Part of a small language model's weights.
Architecture: RMSNorm before each block, rotary positions, no biases in attention or MLP, untied embeddings.
Training: a variant of Adam for these matrices, 332M tokens.
Each number is 500 + 40 x the weight over its row's rms, rounded and kept within 0 to 999. Layers, rows and columns count from 0. Numbers have three digits each. The size before them is the row's rms in percent of the matrix's.

# up: layer 3 MLP up, 576x224, rms 0.0407, rows 273-347, columns 56-111
# down: layer 3 MLP down (transposed), 576x224, rms 0.0406, rows 273-347, columns 56-111
# gate: layer 3 MLP gate, 576x224, rms 0.0444, rows 274-348, columns 56-111
up273 097:534455531527511420472439491476458474596437488489502511586455481526475516471459520530460543545498519512499557530515555543499452527496522523474504509558435484498492485543
down273 096:598516441495523558471452458446470521450493467482511493507501503528486557434466447453474521477548463429476492494459491467495487469558502506510531505549527530494513532479
gate274 103:519485487430518508478479513504488461537509434530484528540484547438531496547473560531469568495442530473453486543577465417464494471421507550540478486437489419504507443505
up274 101:453514538481476486499491564585463482425483526494518513500509517460524484559516508547425417458491499489539479499528493541520431490436491481580460532500547554496588531475
down274 102:461467449580491512475464533470471433503530482490499495577487465460538528509537483404401499483544521511511425443540471464452442519434442539413506452548409507469536514524
gate275 099:512461469575455623512513522528492465500500505529429534547450471474526494487425570484444496486525527532422551460508495501602460519450569537508454500527498516445486518517
up275 094:512486542457497432443482515527555524565449539546539444521502478478534547487451548527551471464481484538519452518509598470492468510494445531446467550484496554489517508606
down275 099:497521452513496413506456511435599452517476519509420494567472491409479509505521515534499533582512501524531447508475501541453429497507526527452528450494482459562454478480
gate276 098:488598527503478495499476503526522429547544567460485474463472531451508452509557456455480493524430502492501556497505443472483450481417465571434486522446549427543489488485
up276 099:490521455505523589506505527534519504457442476511540523478462446433528534487497518460495491498500477499523479548414502454528430531493502501534484489502476453486528458553
down276 102:479493458509475496488558499470518471511446438498505536521481566478450458507470498453430489532544512515563587511478484501505511506552512475524442480524453481459523443527
gate277 097:471562448471532449486450510522484519512505414467546496422545569522519587490528444492529477489524473474530504407534511538424478488527432519475537461507476474491484574471
up277 094:468491465575510539520506453529474512514428525469517515446513472430451476540453471523429519442550538439495499506495493506459530506544536485474498494493520513481527508528
down277 096:496499544524572505452479522452501481540458466426525475493521553508528497517535465487505519548525535438396545474496491456460560423439515415520444552478509538467526513467
gate278 107:469468541572538490462514576483509543482508435456495489495480458457502487488462566506482466585520501556563540497525549550547446578550565467474495492511575552494469495478
up278 101:525483475475572429488544525548475433457443509466526528553451508516552493486509520480459559547494522458512516448482527499472467557520452507512529542514486521498557474469
down278 100:483533451487492611500511499512456481547475524524593500466479471508595449513567514457496514482469478533521535472509537481451469531492553489558437507518536441433467531541
gate279 107:537519519468553645503448485524488568393573493486475446514417508466516489588513525453564459524474481509497548503466491518580480520487525523567552513453443430442474492516
up279 104:534554501526445523424429506439482443430431459435533557496431464445540469450448487388481451540514502445449500499501488481494394537527471533483495542526501397510443553565
down279 100:405475500486445525511475497533500473515526487491527513472523411478544446474491510510479508484531507549447534471586447477482514594453526518611494469549470544482425507506
gate280 097:566513441513462534496495518573555467514486486516474505545373516504535538500478461450440494534506485511528542489485513532518461528551562509466480576519509559482481555540
up280 102:474484493475432492555427486496549468477530547416523507493463545474523472487447521455500469510466475473490497631563463504480452496481486525461519605524432466464525565551
down280 098:550514522457475490499466573446528497513512530455542461499405513578478462444486459482488539535523539510529468551523527502504477502515498487489435464519465461469552509519
gate281 093:507522509577527457528509454578480531480426467441486462498510499500543447496466569412503436576518520519497430491527478560466483414481508502475516487503549491569504506468
up281 097:504501535476468613470476547451528550553500533537508411456498574537433427501501611597532493466576445448528494465483456448459471431487499434525542491528498444447530546411
down281 095:496461516445481445529502506479583544563492528456454488502471508580473452474575489511497523464528479539594452435515455409457478507477514549486503476507434535497473484529
gate282 105:480484468483571529531525513484566532445384429507508420473475430561489545483506484456505460565468492589538518468478555496462501433470500512514449482488490530479494477540
up282 102:614531566530579491416523552505559495488542521483525560536523451499522567421520484494522491499464539426431540530488565471522466526569477490491576435501449532448444480478
down282 102:511510559510511374453475491527521551478507507460434662454475493524522571475545484497485470396490462456522504512517520524546472496517452512482503488524454446513511440414
gate283 097:511571436549553528496475513569529563514498505513501423443540551367529505486555502492449493529489515531497529569524492461467507523449487515474489471408425517493476556528
up283 096:538578430484532546483525486588552532524457531489461506496524498466533470495507466592413527498518505471524521476481537494563480471540538495449554466489462576459514487556
down283 094:517523499463499487561566419483586508504406494516587506540573469498530525510476452481512472515536459557516513518482557503496494498572489510482481504453482533505407527506
gate284 103:534450517529511504544453557545519423558411417492471513453499476449513446550516487488443455490519532496438568452472588467527486517543622544515522501488580537511487475510
up284 104:456476501455522465524423536467428542601489502499500495524568446546570501458497539473533449536465521494477481542532522469487515507547459509458538469532536542515440580484
down284 100:566460547455539541454469477459509497554589499518522512488495470542524450539543441510451475471483534425558510492523547468514541518554457556475547508481535534471424541377
gate285 104:524527531513538522543561575488506472543502385543510520532582501558462532463498530528546458516496505527501439449502533490518540452477490479459456485548517458469517490429
up285 109:507501544552518506534555534531515545480517496430485555411512513567476486606532520456482539403532474466474544563440578521551487461468523514455521472563460564522502517551
down285 105:499572517494441480478463513464459456494508521546551541465496573576533489429514547474536510495437467508506492479524510563446440487477476474498477517563510512461544528498
gate286 099:512489520456493458539436554410559468470464518496553477500521488457466506504491523471459534486482465468505523515486530417418471506524552537450479530471513532472550515551
up286 097:528471509578520513519456403510498554506544428460512487488521503514459382560552494565520492454418489532476507523473455488522554454543519497469532583528530526465532460472
down286 098:521537530446457523472540526480559503454467451480542492485495473473498527495490455502458409503478518491566438488605517468508568501545517429493485570521508562452517558556
gate287 099:529525495464535418522496549510521607475427491522470573495500481488517481556577396518431515505490511514486572468496553541494558544514488519478536489512414473493528482485
up287 103:546538557515581512457528513530603484451505475419568401512419492558487469551529484570448542443482456530476563507464492516470546552439499476509428546410457525454440500512
down287 102:508465547550460507543426477552445440513528486511464509443550509513484542479432568488427504496526530523489449508496568517554515502576548521537532550627606545501522468488
gate288 098:484562496545528521473447552480497502540507501549464489453522569509454566516462443523501502500470536549544539534513442524526498478523396489512546526469483418453484501493
up288 100:487399485527482555448468484545571451510494510462472462605544433512446502527470483587479523422469426511508564474478454405425496587476475534456536505526460455491479523457
down288 101:462536514517455516584545493483433498482541522495468463539440562482487528478532487391515528556460483431493502534457466448513421526488558579480502514515542545520486490473
gate289 095:548495449501521532480530513465515497484467519546501544481565511533447563445476537435489498503532495535517512491411476475505502481436544504422509532485446458462453431561
up289 095:484478448489568507510521506555530444545435487450558517580562460514504475487542537447444537492474438524514505461494479525458485481518390487467433488572532455487529488535
down289 098:456497442500506492556502509463581511482566563481552480471439550522474490473466478513535473533561546512487416506519382448455538426538460384542509519474490492461577470487
gate290 099:481521552468558594440515551459482543482534449588505509454492534452536475510516443493511475447462503553445510487528547459563574523485486451523439504452595560443516516505
up290 099:564536535517540440531464470485481452498560531507473535528426467543484505514464540505471496521438495470529605531467461515495548475552461524589504578576484500517437457457
down290 096:461527525461536489469476449474458545440475432526457429472531474484492520498464389480523521546405499480450519459465528491489497496489501519496517480481379555442538504530
gate291 100:442519553486492590505504476509531560551468472549480563486566442444521509573504441522576466461486525534538494480539501504514532498494509436428470516461531488472412589496
up291 098:553479424498547466513552484457514546459438473510471593513481570510492602465482479503511503563572451557500401478485487497572531477453532492528473510476498517541535484456
down291 100:505455477531502468523577542515482468421519523555536533464479444509492509499557514557581515447489509544561522416462488577557509560522423480538407516507483497517517550475
gate292 112:520522523558571454540471529521563572538597504438485496449509478526545492513494532489475466546511500493513494524527398449412450560534488496476576512496566509537487551519
up292 103:533464495491509468482427539482554500506481530431530560483390515496545509531455531507491431418514524458475494604530515488508502468450457520455458624500540572512487524547
down292 101:504464487476491456401492490484468522487422527521525493515537520550472505502480513522516480451605519554423476471493534521482519471474559608466490567481520492517478541543
gate293 097:513496442533502505518444512556446631499538523489435508428456460499486523538503485434497473539571530508569564466486521515497520520525441534501511505469474506474524506497
up293 096:495460491546507458519529522509508472482525492572526424534501499466517466555434544460507448452493521513483492440453551522490490467495460520500616480495500574513462493499
down293 099:420437469506445478561533511521467543560519431502450459422525511531481517523515503513541534509602491512534503483482502482488508527472493513545470520540483459524420498544
gate294 102:508497497487570481510465515559503541447442453458480482440453467416525495462578559478493450538445416505464497544401511543465478490474538511528494486469477533504589529500
up294 098:508510467529514519545493456494482571484573522524492423489484506529477559509540558495521519485549537431472501561537491496536545556505563533509474535452435561503458502484
down294 098:488531465524538517431536504468614487497497517442396498480384572486474461521403575516522504542489553582467537552517522538488492513470510421457499510500489493508496492419
gate295 099:531536469532532518578501566529459523466493506536381504552491466551490430523479395470514564542492442542476556439510520503525439504519454503485507491480556514526486495493
up295 102:423568539453497509536459528516471499484557481516496492438539488472484495548448481429511424537458480453536505475484470493496541518493479517544512526468473451509480471489
down295 101:484532494465466445439486503487625549523560492464426565475481556487486590526482526580495508533476470501574459539497485491496472465446533544458467552488540518481522539461
gate296 103:453548582478528591556483446487441478462468515592459434478473453421476447563530451494525465521537526542494538536509470518485470488543474515442543460480492547558484562501
up296 102:505538461558540504526556449474518541540529495507511485496517516512495515482467630552463536510494557448507574480480448467488478520529498557504477476497475475471456486501
down296 099:509549512465476495454556446485485457527474501472453516531534536516518463496509508600466548490530443485515448495460503478547546508441472502435479473435493519513520511455
gate297 106:435489480455548468525472528497450454565529471457501469515521499523530509455497507539503546425441506456547437531540518493431475469519522492368526488560468493480548508545
up297 102:491480449485539514519437485521527456413414462506394555487509588510487508475516511428448477501503474454479433480537467583482536508438527517561476435536458462441473564506
down297 102:501510462510503475517566461521519531523534499463513474500498530478555531436533454491518514519445486477528444554514501503571558552442474413447622543478391486456613479542
gate298 099:506445506470476532476511535494479500511393492493524554503502514483480536549470544547516482531446458519560463447508534468423462534512504509468417474469526483423480519569
up298 099:421519464538495539550460412451468469475532527495496490487474441476484507524485505496475459467529571419486497482444519495521507546464473552512543539420488544484516442496
down298 102:482484486511465483496474494460572547499517519481369530589451475444541569517573507477469500585494504583539524463464472450459546540563519531433543437504492507537553574464
gate299 105:462515444462559521511473525466494599407512523535445457487489474489508564508510493505490453552504464555464436502492533430514488541507506483554545528436471538473503506422
up299 105:538483513495549514489441472463538558575505546504544482526517513588507490496568495503521456481510482454508567539469413438496544505510461487460486450513488491475515496397
down299 104:516494607529470494417444526491614518490498500506401544510476502548462561535478496537524481470541535477539483526543504449522463477484515466445433463583546471466500482559
gate300 099:517503535457484493516539514485495459573485510506451528462470462512461457474560440547434444499563455552486532459558392584557528542461532501563541446474480576524540561486
up300 095:553494490546488587505468533420518526496573499534467443590452485485550525521561552515440526532459491500582493506477516472491602462473454477553479442493470441506547475512
down300 097:517501539444547471490510471495467536492409466475482554453627442486518515552457523482577561548520565462496520558486521466505456536453448493501510528469456506460512533491
gate301 096:526530485462499422501423513511507508480438527534483538509469551491509524522506503456542510543489511484482579506525498550578478426448532559457452509544479495435432473571
up301 099:504445618572519550488579514467467469515505458429575486455555577541477521475470496481478494537518522548553459548507490530527562495504485485467490583517500433457504488562
down301 100:501449526469521534422511464499521493444555516490427514424504506414505557557548515496538451424540486471478460461455489461498482575516555454542456475527474470495567497476
gate302 108:578503495506492515497484557506564545504478564459502494536533500445528410551529497492514465507470566460540514489465470524446492520519464453464487547463431562485492501541
up302 102:548497477502530490425503562486491490470498473509534493511507519511510531457574529502549464508467461504467469453455490541456524468544557575487527512496464453483492603520
down302 104:508506462470478465539528535476510527462518469439490468500490499449497494520442450456574529557520491532533591429531494462522460485569509479489534480514489519500530489487
gate303 100:488488586440458476526507524518541500442476493518435513390505509519495566495498444507537447568460592531576550402497498512488457554553488479467463558470505472503538528465
up303 100:445500573474468406468475619507538472561526491500478487479548568569477547524464518523516526502470502424427573431531520472398559496555510503502445444536499576557446451518
down303 100:519542467508467583497476508519494420504521463540500528518475495492446585557526468466489619495517550410427510477439495444541473446503506501438550463533436456505533549507
gate304 101:518490530543568505508432480473500465520481518470512470429488545485536506544510443467516488533496532550514528500518428442497496475491494524560409525452556490444513522525
up304 105:539515537494513496515533496534549471455505492500513540509502475551528529452456511443562534416505562508571475500481537474494485538487518536449506527490542515498448477529
down304 103:508530509511498514540534509494518440430543505459548508471398500490515444510522490480521514542520582487532460476471514486494448558507462472517540481586585495508529499485
gate305 099:580486556454558512570502546426458550462525490462492558514539450504465554558561477533536424505485441502518406523422511541419458492498534482534499451521501510542476534491
up305 100:466564455527498588503429512547492464460477583490577521504502455401530469515481548502539572459450543487512449473468469516473462506526522574475523509514491425492499540509
down305 102:499441576527522522489469489466514457491466559473602460456596548477545546472464495425511485537480418514463503461515515531586518485444488457494563573474542530482508467506
gate306 107:458480537529473487572449554499493547443549448530488537477524521490491545434476565536490542466480474510596486443525452434458474512504473493541480553505528487490510533426
up306 109:539512481531526462560522472558450512568475519480502527498495472515431576510555466582435467555523488494451460498525528489507470503507454515547456468572506438498429603506
down306 107:538563495524426534466500478460485565453463440497532522480513497484493519513511489422565560520517494467472439476565523481410485514576513515484445506525513653561521540472
gate307 089:508528465460496471487481490537516545484506457499444516488493520558585529535573516525510538547463506461554571471464422521491498433417500572530491523469503484545454594520
up307 096:521474512457522419525450470550494517476551528482472549499484464509486507412551462489480519503469438542551494532548541460477582461486543484561487455437540528519477543470
down307 096:531470514497512409552493492486471510450468535507509520534478445520509460450537446438556513560532460433488541478588524542524420500545455524606550499456471485522498538520
gate308 094:506542554565601507482461506480458484447454475463464441460489498409517574553460485481471540535487540469599506436483536522468437489495446542525492497505531509496493584545
up308 099:515521490508551564455408427489512495428527508497463542480449442436533567439497451566536485501580463500546484560505479536465498525459580484515516443524489410510509506480
down308 100:558519485506557502516448470468472466523513482528453450513508444437535528503503473496529470508586506532513435556470456461508495551476520492474453492542537558527494476507
gate309 099:528504490453469507452471489484521516467435557532498533396508442435506433574485559497516435547512568486540525493484395510506476516474523538455566532478511491498500543466
up309 103:474510443490553508473438504494447459476494557524467491483611528485458528422441471505461463496531543507507518514610492533431509496450473601510469515535437471502395527528
down309 099:527486535515473472513522563482529539495472460502420475504504487492553465417476486442500500499443485514611467436543509435513528487536525522508477548499520534518509525536
gate310 096:520527473526502472510464538517450473554510555506518500519513511430522517574506532519494523488556558494516494484433524482564477466475505567510493502467562457436566512542
up310 100:557472443533505521515512515553486516543501535493440514514537509467506484518610484554432573567473432553442511550515484519489540518496462480445418508487510514459555508475
down310 100:542496505554511417433534493477560549527534487517438532545525504517539490539380507556479432495460505469458435512440596482549492452514555486455585523514469470438470502443
gate311 095:479520505560514495559472525541488419489499504451479552458528474472434450534479480465547544500538527483483524497542476523484536487511489480472528424474510491573473472568
up311 097:510510478518483501530555551454555515552570506445533488551532468453538484550498552520485397477542436443471563513471511506494546539502543507415551498468520540499435477485
down311 098:533497435502537501549482472495512452541537586541517464556552501528433537447480431584465474465485494496538473532449525517569513557555553438503501537501383556617487526469
gate312 106:500555514531559497517543461450488511553478526436520527480495556412468519528462515486483469522511468507483539534585469484515507476456553487482552544454524502508454547528
up312 098:472479443477442524486535502521440489534549440526512449574512462509529498485527496526459530508462484434537499496475475488553501499484559518525469601445535543488537628496
down312 098:504435466452568519487503544564468465540491573511523442466457524468482457509508446469477443542429564514492527519528545478517479506497509466542499524531487467515465491529
gate313 104:433464505512491414491438549416420484465462548481537524474532517406499561498529466517566466465460508448544532522528527515499507464500561525450505522500549481489475506479
up313 101:472462473571512471507470530528469435436489519543562534489471471518523431501432510510542478534492523453530528534524575506497497452506453595538457466521578545529476534466
down313 103:464468452440510499480509488462528422472523592509653523485563531458512549488558486515529534570539512475440507495457576528536541551488470422560455590474459478488491468537
gate314 096:490452435521459538515454527531459569509492508528458545462484438459498509488550402502507506541492488538464503483457458510472453505531473488485569482426484525433524564451
up314 099:530503524460551485528567470496475527492471499558471443508532495517441543485488500462537506527460514412545519483552538481484530474414417509441483491540518473514528458460
down314 099:465546565518425521502486425535555496439537501474377442426507533487536530467531514469501509473536554421463483512585487525478528522564538514488503489586492526469478518463
gate315 099:483474480455515471505506543468566433495540463490468486555486452373549477522491512524494549461508469523449480453475524435489520516540548491531497477420561562470441461475
up315 095:548504467471523538478503563564519490482485533485484454501479434565488489523406449530448476431501468425520597530473601564482550523469541457445490531477438464513508520541
down315 097:542471498433510495578527462530480534457495460522356505534544434478520539567488527508487532476507523506496472567474462491452499528567518530497450526487436491436504557524
gate316 097:520450458511498469526484510431493489439511449547474465477479508488512513478482563457442445590461509517466508544506524477499461471517463426474481398436564566493486531471
up316 094:501468479510536465529522449516516496471547486496467476465423510536505577518449421477506526546504458597448519462521467502519488457570504474581606468535438479490449512541
down316 096:528564458503498476466481575530502569524503500483408548530445505448481489492440571442484493552499460531509434450475504502427502541521503458509487443508465569517439517481
gate317 097:567501566508493412523523496549516484529523462464568554485469529456514519518503575512547468448461580553504540415531445574563445484554455495566484530501565475469504472497
up317 102:554514527509521496442483506540544517504560465457527517476424516516603547449576484543469475482488456530467469506435532478568520433527540453471522506460457468445579559520
down317 101:480416530476512508448479491507469593511433470598489488490560537477471463464493533532577461455539476424552485595514517529522469539547526496454497462466503505456530525481
gate318 102:514529498468533500542482463542543514480468478550492445481528431592457569490450474573459484507479502540480511469472495459468506465547427530476496478454530547512452529514
up318 103:530496524472529566488479510535536520578484543498502573524551503500511544527506515520456520421511490498528493440483503460471483499469504581503537497520486467503484496537
down318 102:484492477513438476500473479525491522558486511518466470445487534480483470502445459536430566521427520534545541462502544417434472569461508562476470443493521522499489523499
gate319 092:470466508531524498476523525496534466447545487527472446513480516482508449529506482577488476536480519526442450468496527511475458502540504448543581459561520441451524533476
up319 099:486460434562489498510477467522436497500485493500486461463409497489542499547453511480484531468573573487534473484519506514562522528495496492489472487578504497507457519452
down319 099:537533541512526464487553477511525456498569600517502460444419543482458505502501482529485489511471513557479480477563485567555533455535522485433504454512559472539503557524
gate320 098:439427499523509489492502502465500455560480457547480463549526608552498521531498460594536511529530462513490525472509513538536467546542538559475440491465500508529479451552
up320 104:538538520532474509523578518481538511499449445494525515538520503561449558461539471551434519495449522456494485438588452504522573457468464431525547416504564563493463551488
down320 100:506518524499449548505561507464476505513520486448298533547469551592454554487510519451408505510477487481473438521547474525449524511517474576483476523571514493473520564559
gate321 101:486542505461478455561502425496482381539466475528439486472528511424424534462433481474529536552499499561521504496556502522538471507506501522481527557429527542610437501511
up321 103:489509521543502553475554463492480466553527493422462457492465496511465450535508487538507509502529533480440432511506595469419464436576547469484552501475558496463480451608
down321 105:469508522493369539487529528449458503541495536487443477483471533490516528472418512497529477499525535480498461474477561495489506483574556468456553505500528535504505484548
gate322 101:522532463525523532546478448498534498495527416506484539513461437465453480451474524497465496479468481535543568493472435413475482439442438536486440470413480457499504468488
up322 100:576432560444499485471421454505458475475511479487498561548559556505498565613511540485546490496498521437565506497438493540482514496539499602522538564485528472465541505549
down322 101:467466548489509518445511529512514540560494553466525536495448520522435462442496578468519439555589527569464499491489526438486532435476505484495581578525559606522443481506
gate323 097:476472491418464490511477537544588469495502498552474532455499453493498477503535433506495539501488483570455551465526503471474461588516593495452493503504506434542484543535
up323 099:543474497540546489563486454538442497498571525400508556485471470463553530588428498505461508498408511507509446525505461494393478513504478479501486527490490563529562452584
down323 096:441448522573485495487524476546489503479481523426549488551444496507451617496469524422484482521510431534547465540461501488525540522589457502494533546444464413459507497531
gate324 102:534504490441482527496461472481496505506469530543415500441470497510486501574481512536477520447511484524528528477512487543510513416494514512516462544426456526528497577462
up324 095:574547505525554482434526514537477456514584549464522495390509505517559457526476539451511541492458506501525502450563538509533489521514569480558480536473496479507528486496
down324 098:524550529450551514496527498569482516558543568426438507538489476510524543517531504598459518509520547539504442450497530511523538518480533509487503495469481514531576443449
gate325 100:543484545546475500524484617470550513500462446448506515496529490423423526524493533511497477513556464487557511483483531579519524515556499455468483518506472480520512512454
up325 104:467538532500582498524533493552524470433487463525486530469598544408466536402510557467580564432504440555503543445490545455437485479483495441468514440466499520499542484486
down325 103:517518461538475553482422489478474491467527561480613426488470500480503530461565425499557455481497523523448480521463473494513441499550542501476555432511541483518503493567
gate326 095:547518554550576507534485483525471469540504438449487490555537438449538473489508538544462537487488543499360556463545530478529538428484450494475453549539450464428493517582
up326 097:501467517514538459522473453523526487476488534459465461538487515516542499518475569502498438550548517456521400572518511535480524460469502453520509516551512485500485510504
down326 099:535435478548446497554551443535487502466538437535464457452492488497476447494494408432513495507471471428494505499494429545481437462554471406468484490537473583486538457584
gate327 101:492543517503527490536531520415543474516468466481510550449510526493486459563453481442447528527482496423511509449581512498559491409444500530522410525401521527502466494522
up327 104:503511520444606435521431533433485501511448517484583460563529499540443515497485471486553528495411517489559454499464535506503456475477467592517446488503494541559539501492
down327 103:509507470505514518529512582511495492448501523567637485462596484434539452489468476458490526546512533440521547440523418502526538476511520565504521515462441531392435510524
gate328 100:572488458554544519481527489511551504452513489483481462522434472495510536501449504529455452462442403576461501479510544475520522514572554487479516474517493554496466502476
up328 094:535500450467422523416446549502479513476542487559504510492547515536494407518592524499502536477549452485523513524474507474523464524444460530572499472494527435502467522540
down328 098:479470500475529482389505514510507521510495513520446483521589513485461463463584507562561481526520519468519530529510499446530561550517497462561492514501497489515493488568
gate329 105:541553496466538521551459491611560554477478490513474519470565532483506478557535476442514493495568545505428500524437490560524477480498531486536511581564551460518533383501
up329 099:524570507490510568561529518496479530419498512515474515498461496476524523496527456505442483551450460462517545601484525466556474531492489518468448468519460454537512545476
down329 100:434468559536517417455518539492460492461506532525488482463475480465596448552478392430470511499499494481514476555516458530558460553507538589480501461488540514549475511534
gate330 110:484462491420522363546502562460452499507579454475516558485453530439535458530499439507553504449436527503496562465515486536497505465483464463546533479517506561424510536487
up330 115:529449507533440599452506530527525572509497528455486445469512498565489506539471589536460504508512482516580500469530549486481473600474444536494419509520516453601536543555
down330 112:479488504485461516491503497512516457519482435560258434524552564505496480537506438472521536501544436460525430513500513505503467499530490492481481517535580484494510440500
gate331 100:406435477464492531482456487445493532501493469445444471487513387538536460516504497546489532457556447489546470488497506495450560535531512426497480535507486547551480584405
up331 104:486488538464474525505506570410513529499612504538537505547515533493475489536448541508447500543476532446512512537557495456483456544566448509510553457424477571533549495468
down331 106:493528505560469519524540498507535469491471456516479476570470496467449524504529536492454503471495513543483506476466491482521407516480447467553502487505493471442514507509
gate332 107:489568472565517484523516465529516585470506417504443423446484451491495496510494523496457430516489504538488472449468549507519454466458480539488505530528526539493523568449
up332 103:515461488483552473499458427488525491562498500468481503513520559530504486500535466512565482544483472604446507543524536462503614489476461434522440439453495501463508500477
down332 100:520511526486533432479483495509587480554425523512443531533384479500502516449509484467533476451482503557542519524490486545580449565473431391445480498484515521523551506483
gate333 095:552543586472537518492417490464514502492527443501527544481511460467477522463436490495530469446488520523523540505540504500480476539516592513442553445505474451391495492559
up333 097:519451517510506505453446462489476588476474458476465436504500564515501542459489477522459527513523441436426477444530530499479564508508450498522525475515541492534531493562
down333 096:594559505426529434468443502493495528468490498538561609533558516544502564486490494508502516496486456437529519494537514477517535528553517565527450450430509541465448511520
gate334 101:537498499550461482504471540521567502506508496485537443460427547505467503474525463517509432473493450473445575473578563469522490437537415541443482472475493482425531481485
up334 100:505574503614507516462455480486439513521450410500506491487451469498558509517501488521494460508531529510427517501529491572563479469448536532525506484486529545495480530490
down334 098:563546458503520452551469571515602529502468450443505442426513580514487493467562526463470527499553477544484502550527508490525459544500551503461520462373490498424539505552
gate335 098:501516491535518534481506520527471507501507405470492546469492519513460536478552453496524568478506488448470549445575515482542486595537496519525489477539561517532502522504
up335 100:458500450485498511558551571557550485453550479523460507469516489532495460528490515548445480527541587464453480503529518495427510549475447522554542515504455486502511543517
down335 099:540479481611539522527599537431471469528391478560389433520455535523460473543554487487527527546568444453472568510427555484502472554443502505407559432543518508528523548454
gate336 099:459500438371472484507459521494474480449481516487452490440519495510555527530510518577534577490487542530472527415476535458467442418514499482516584483468538543543487522620
up336 102:529580526474439484556478580418491470457453462515497435524510501431449451524443484449467540519457420418487531537497500571539551535498460493516479464480482540475522548514
down336 104:531499449525533509482495518446584493585487568535508465503570603514481486475439475442415459504557496496454465493552443487530540491533514445492546466498557508503523538576
gate337 106:512498564512530481499528484470558507533505508502492560447501541450455505442481484470499443524497515439496574452541513418539515504535554536443455560476489504483517543526
up337 099:563499460512452515520574494482550571466494393570526538479483532517492430505551508487552442489503468488535450467474518486486434542501516476528505511545549512448483527514
down337 095:509551453455502491484458491467507513494481492478510457536537488530476489507549498406553512466573448471541464458541486512471505465517458581485454504590491475572511549552
gate338 102:497496505499528531568471458435523536523517504493480520468477518472461502534553527525501400568508541519542530507461508397571539497534489484512482529435476461453495572489
up338 100:517490434596470469549519547578513465539515454451545528462563479501530540494483489493507483537535544475537449487575509529475521476414531532500452504475460501524555462535
down338 100:587519506490531502541466515530491460448414497547489550501518499486467523488438529437487579477538456519539458446477571492470451485489497523479471473526502515521493512561
gate339 103:425478539615529491485520509404483507483428399545467526423552553559459449474475551519484511512535477521543467447561497441502539502614491460446457515559537498533497513482
up339 104:506504478488500517539463546452544496451545545467550528462508610571482492452517498529519402537500530540512528473518561478495507518540475515463458515512470524499460471569
down339 103:552483495388525477506485506519474484498448512431557499550458513438547527605565418550471551535503536467436471561440470546419483511472609503487501476545517573540486575479
gate340 099:454521469444496418457530529507464475507579476536521512448457493508545514478493532502536394526505446504537547505532572571548458558503530466535498442536516481522416520554
up340 101:481547525511496475518426447503507518542548499560503498574529544471474428524470545480498531541526534447539473472467421553417493424489459448559560494462532475551483508447
down340 100:560513551509521506529465490561494435571502496549470527508494445503404529520537498457443482464487500473615481487581427557535471453470438458427478444494436494485518548476
gate341 094:583543549493560477545491476555479469500440553462558521530498483526474505515420483473516480443542443557536440493522528493461455456476476513477502504488560518493529448503
up341 100:503507561517539450528550457509497470512520475544508546480443533500409471436502512479515516490484478542483510509513562480427447464414457584469517476396573505522477417562
down341 102:509538529440487511520501465522494597499511492451399520513581440519567555530501485481521456544512541464493491522525545580522596553512481496494524431515580439487515504502
gate342 095:536461483541543496538473564616552503529485440505515495467427521518620521529473459500512462478518511540454552486569558520581530484548490486456526491510557562401499518507
up342 093:454481534546439548474493473471487531540503519578515458502440586481500548544536458477542543486508510492472502470534478455507428540537504531467484495459576454473465451457
down342 095:589565465536493535461537495454598528488472492560462542508457576486482458545456575445547541480508523561445475489441481505489568463504503441479544617488533505542591506494
gate343 098:498525437514479457503456486509501542526554513459495461527493502539509416474482497539472499538568518503433496478480509515530378543531555561553504476551584498503532491461
up343 102:461496432525546500524499527470504534490483449537559535533503505531574395449470460533403550519565470494561515447444483437515448500443505572475523428595512462464582499451
down343 098:501532507417517524503496517514473469456457591434542580506504368551501564540513515479451467529415586495548501550485508477477566476493513491472450492495492492508439578497
gate344 096:451535480486499482548412522509371533470504521486530561483456479441502488531585461517509478500508403504524502437469498432514491418478555470492479478489502468509478508454
up344 101:389510511473478533536531499515497542454605511421489501452494495489550574464534521532531482474537557537466551544514589565420517525503461498472457510518470499496513472513
down344 097:423475439596402516535563481532476503573465524510447466485475471400470528523560487488563469485508438560506553493519474477561473427451492501491446496420480542498546435537
gate345 099:445471499538517463561411509519463487467427459450479548505515545445516491442484497428469514456522516525521517524514481492511487468529515480493546482582467507482485460495
up345 100:523534569514542493539514588506470570514460435622473507450457580529537398552448467469506541540448450532573436448456479514465515518441529487485504408521463503452528460496
down345 098:467509477450510530496489481511463464523520509534549480473522465543551511481462481429488589524520471510510511422567596510526397483496490474486527500462517502497510450584
gate346 101:439477508477487509540452529482564550519456452503475486495506508503477534476574524465446491524538473569506522488500533522479539503428510483504494521493538554465488524474
up346 103:510469530479454515538513519490522517470488497527544481456443478477497588508484511480459538549454449494455515472488504515511515446484489463417514497554493464486438418470
down346 102:392486522550475494522529556559459540500474380542491498533452537464540547476442554447472495568532517498422491440539452474436528494477527438458570508580503482541481466490
gate347 102:504499496508544551602497526473495552463560493442485529474466512501488562520455445457498507529479542469520528561469531540546467504440490551487489488468428523500545547559
up347 097:436524499495491495481538486562556496509472510555472552522497474465509500486513533406528560447480508474515551560561582541533522500439554428526517522515510496526464458457
down347 094:485474459520471510599516500474557525439552477480546462431443461557531511496497492454436489526445495500486462551445553441511461520509476504481487547437457487475482575483
gate348 096:517488512488490502483461472500548454497511505523422519557608543465508521487516525522417497494539513498470528456477514566473472365481458509448492565487534467513490507483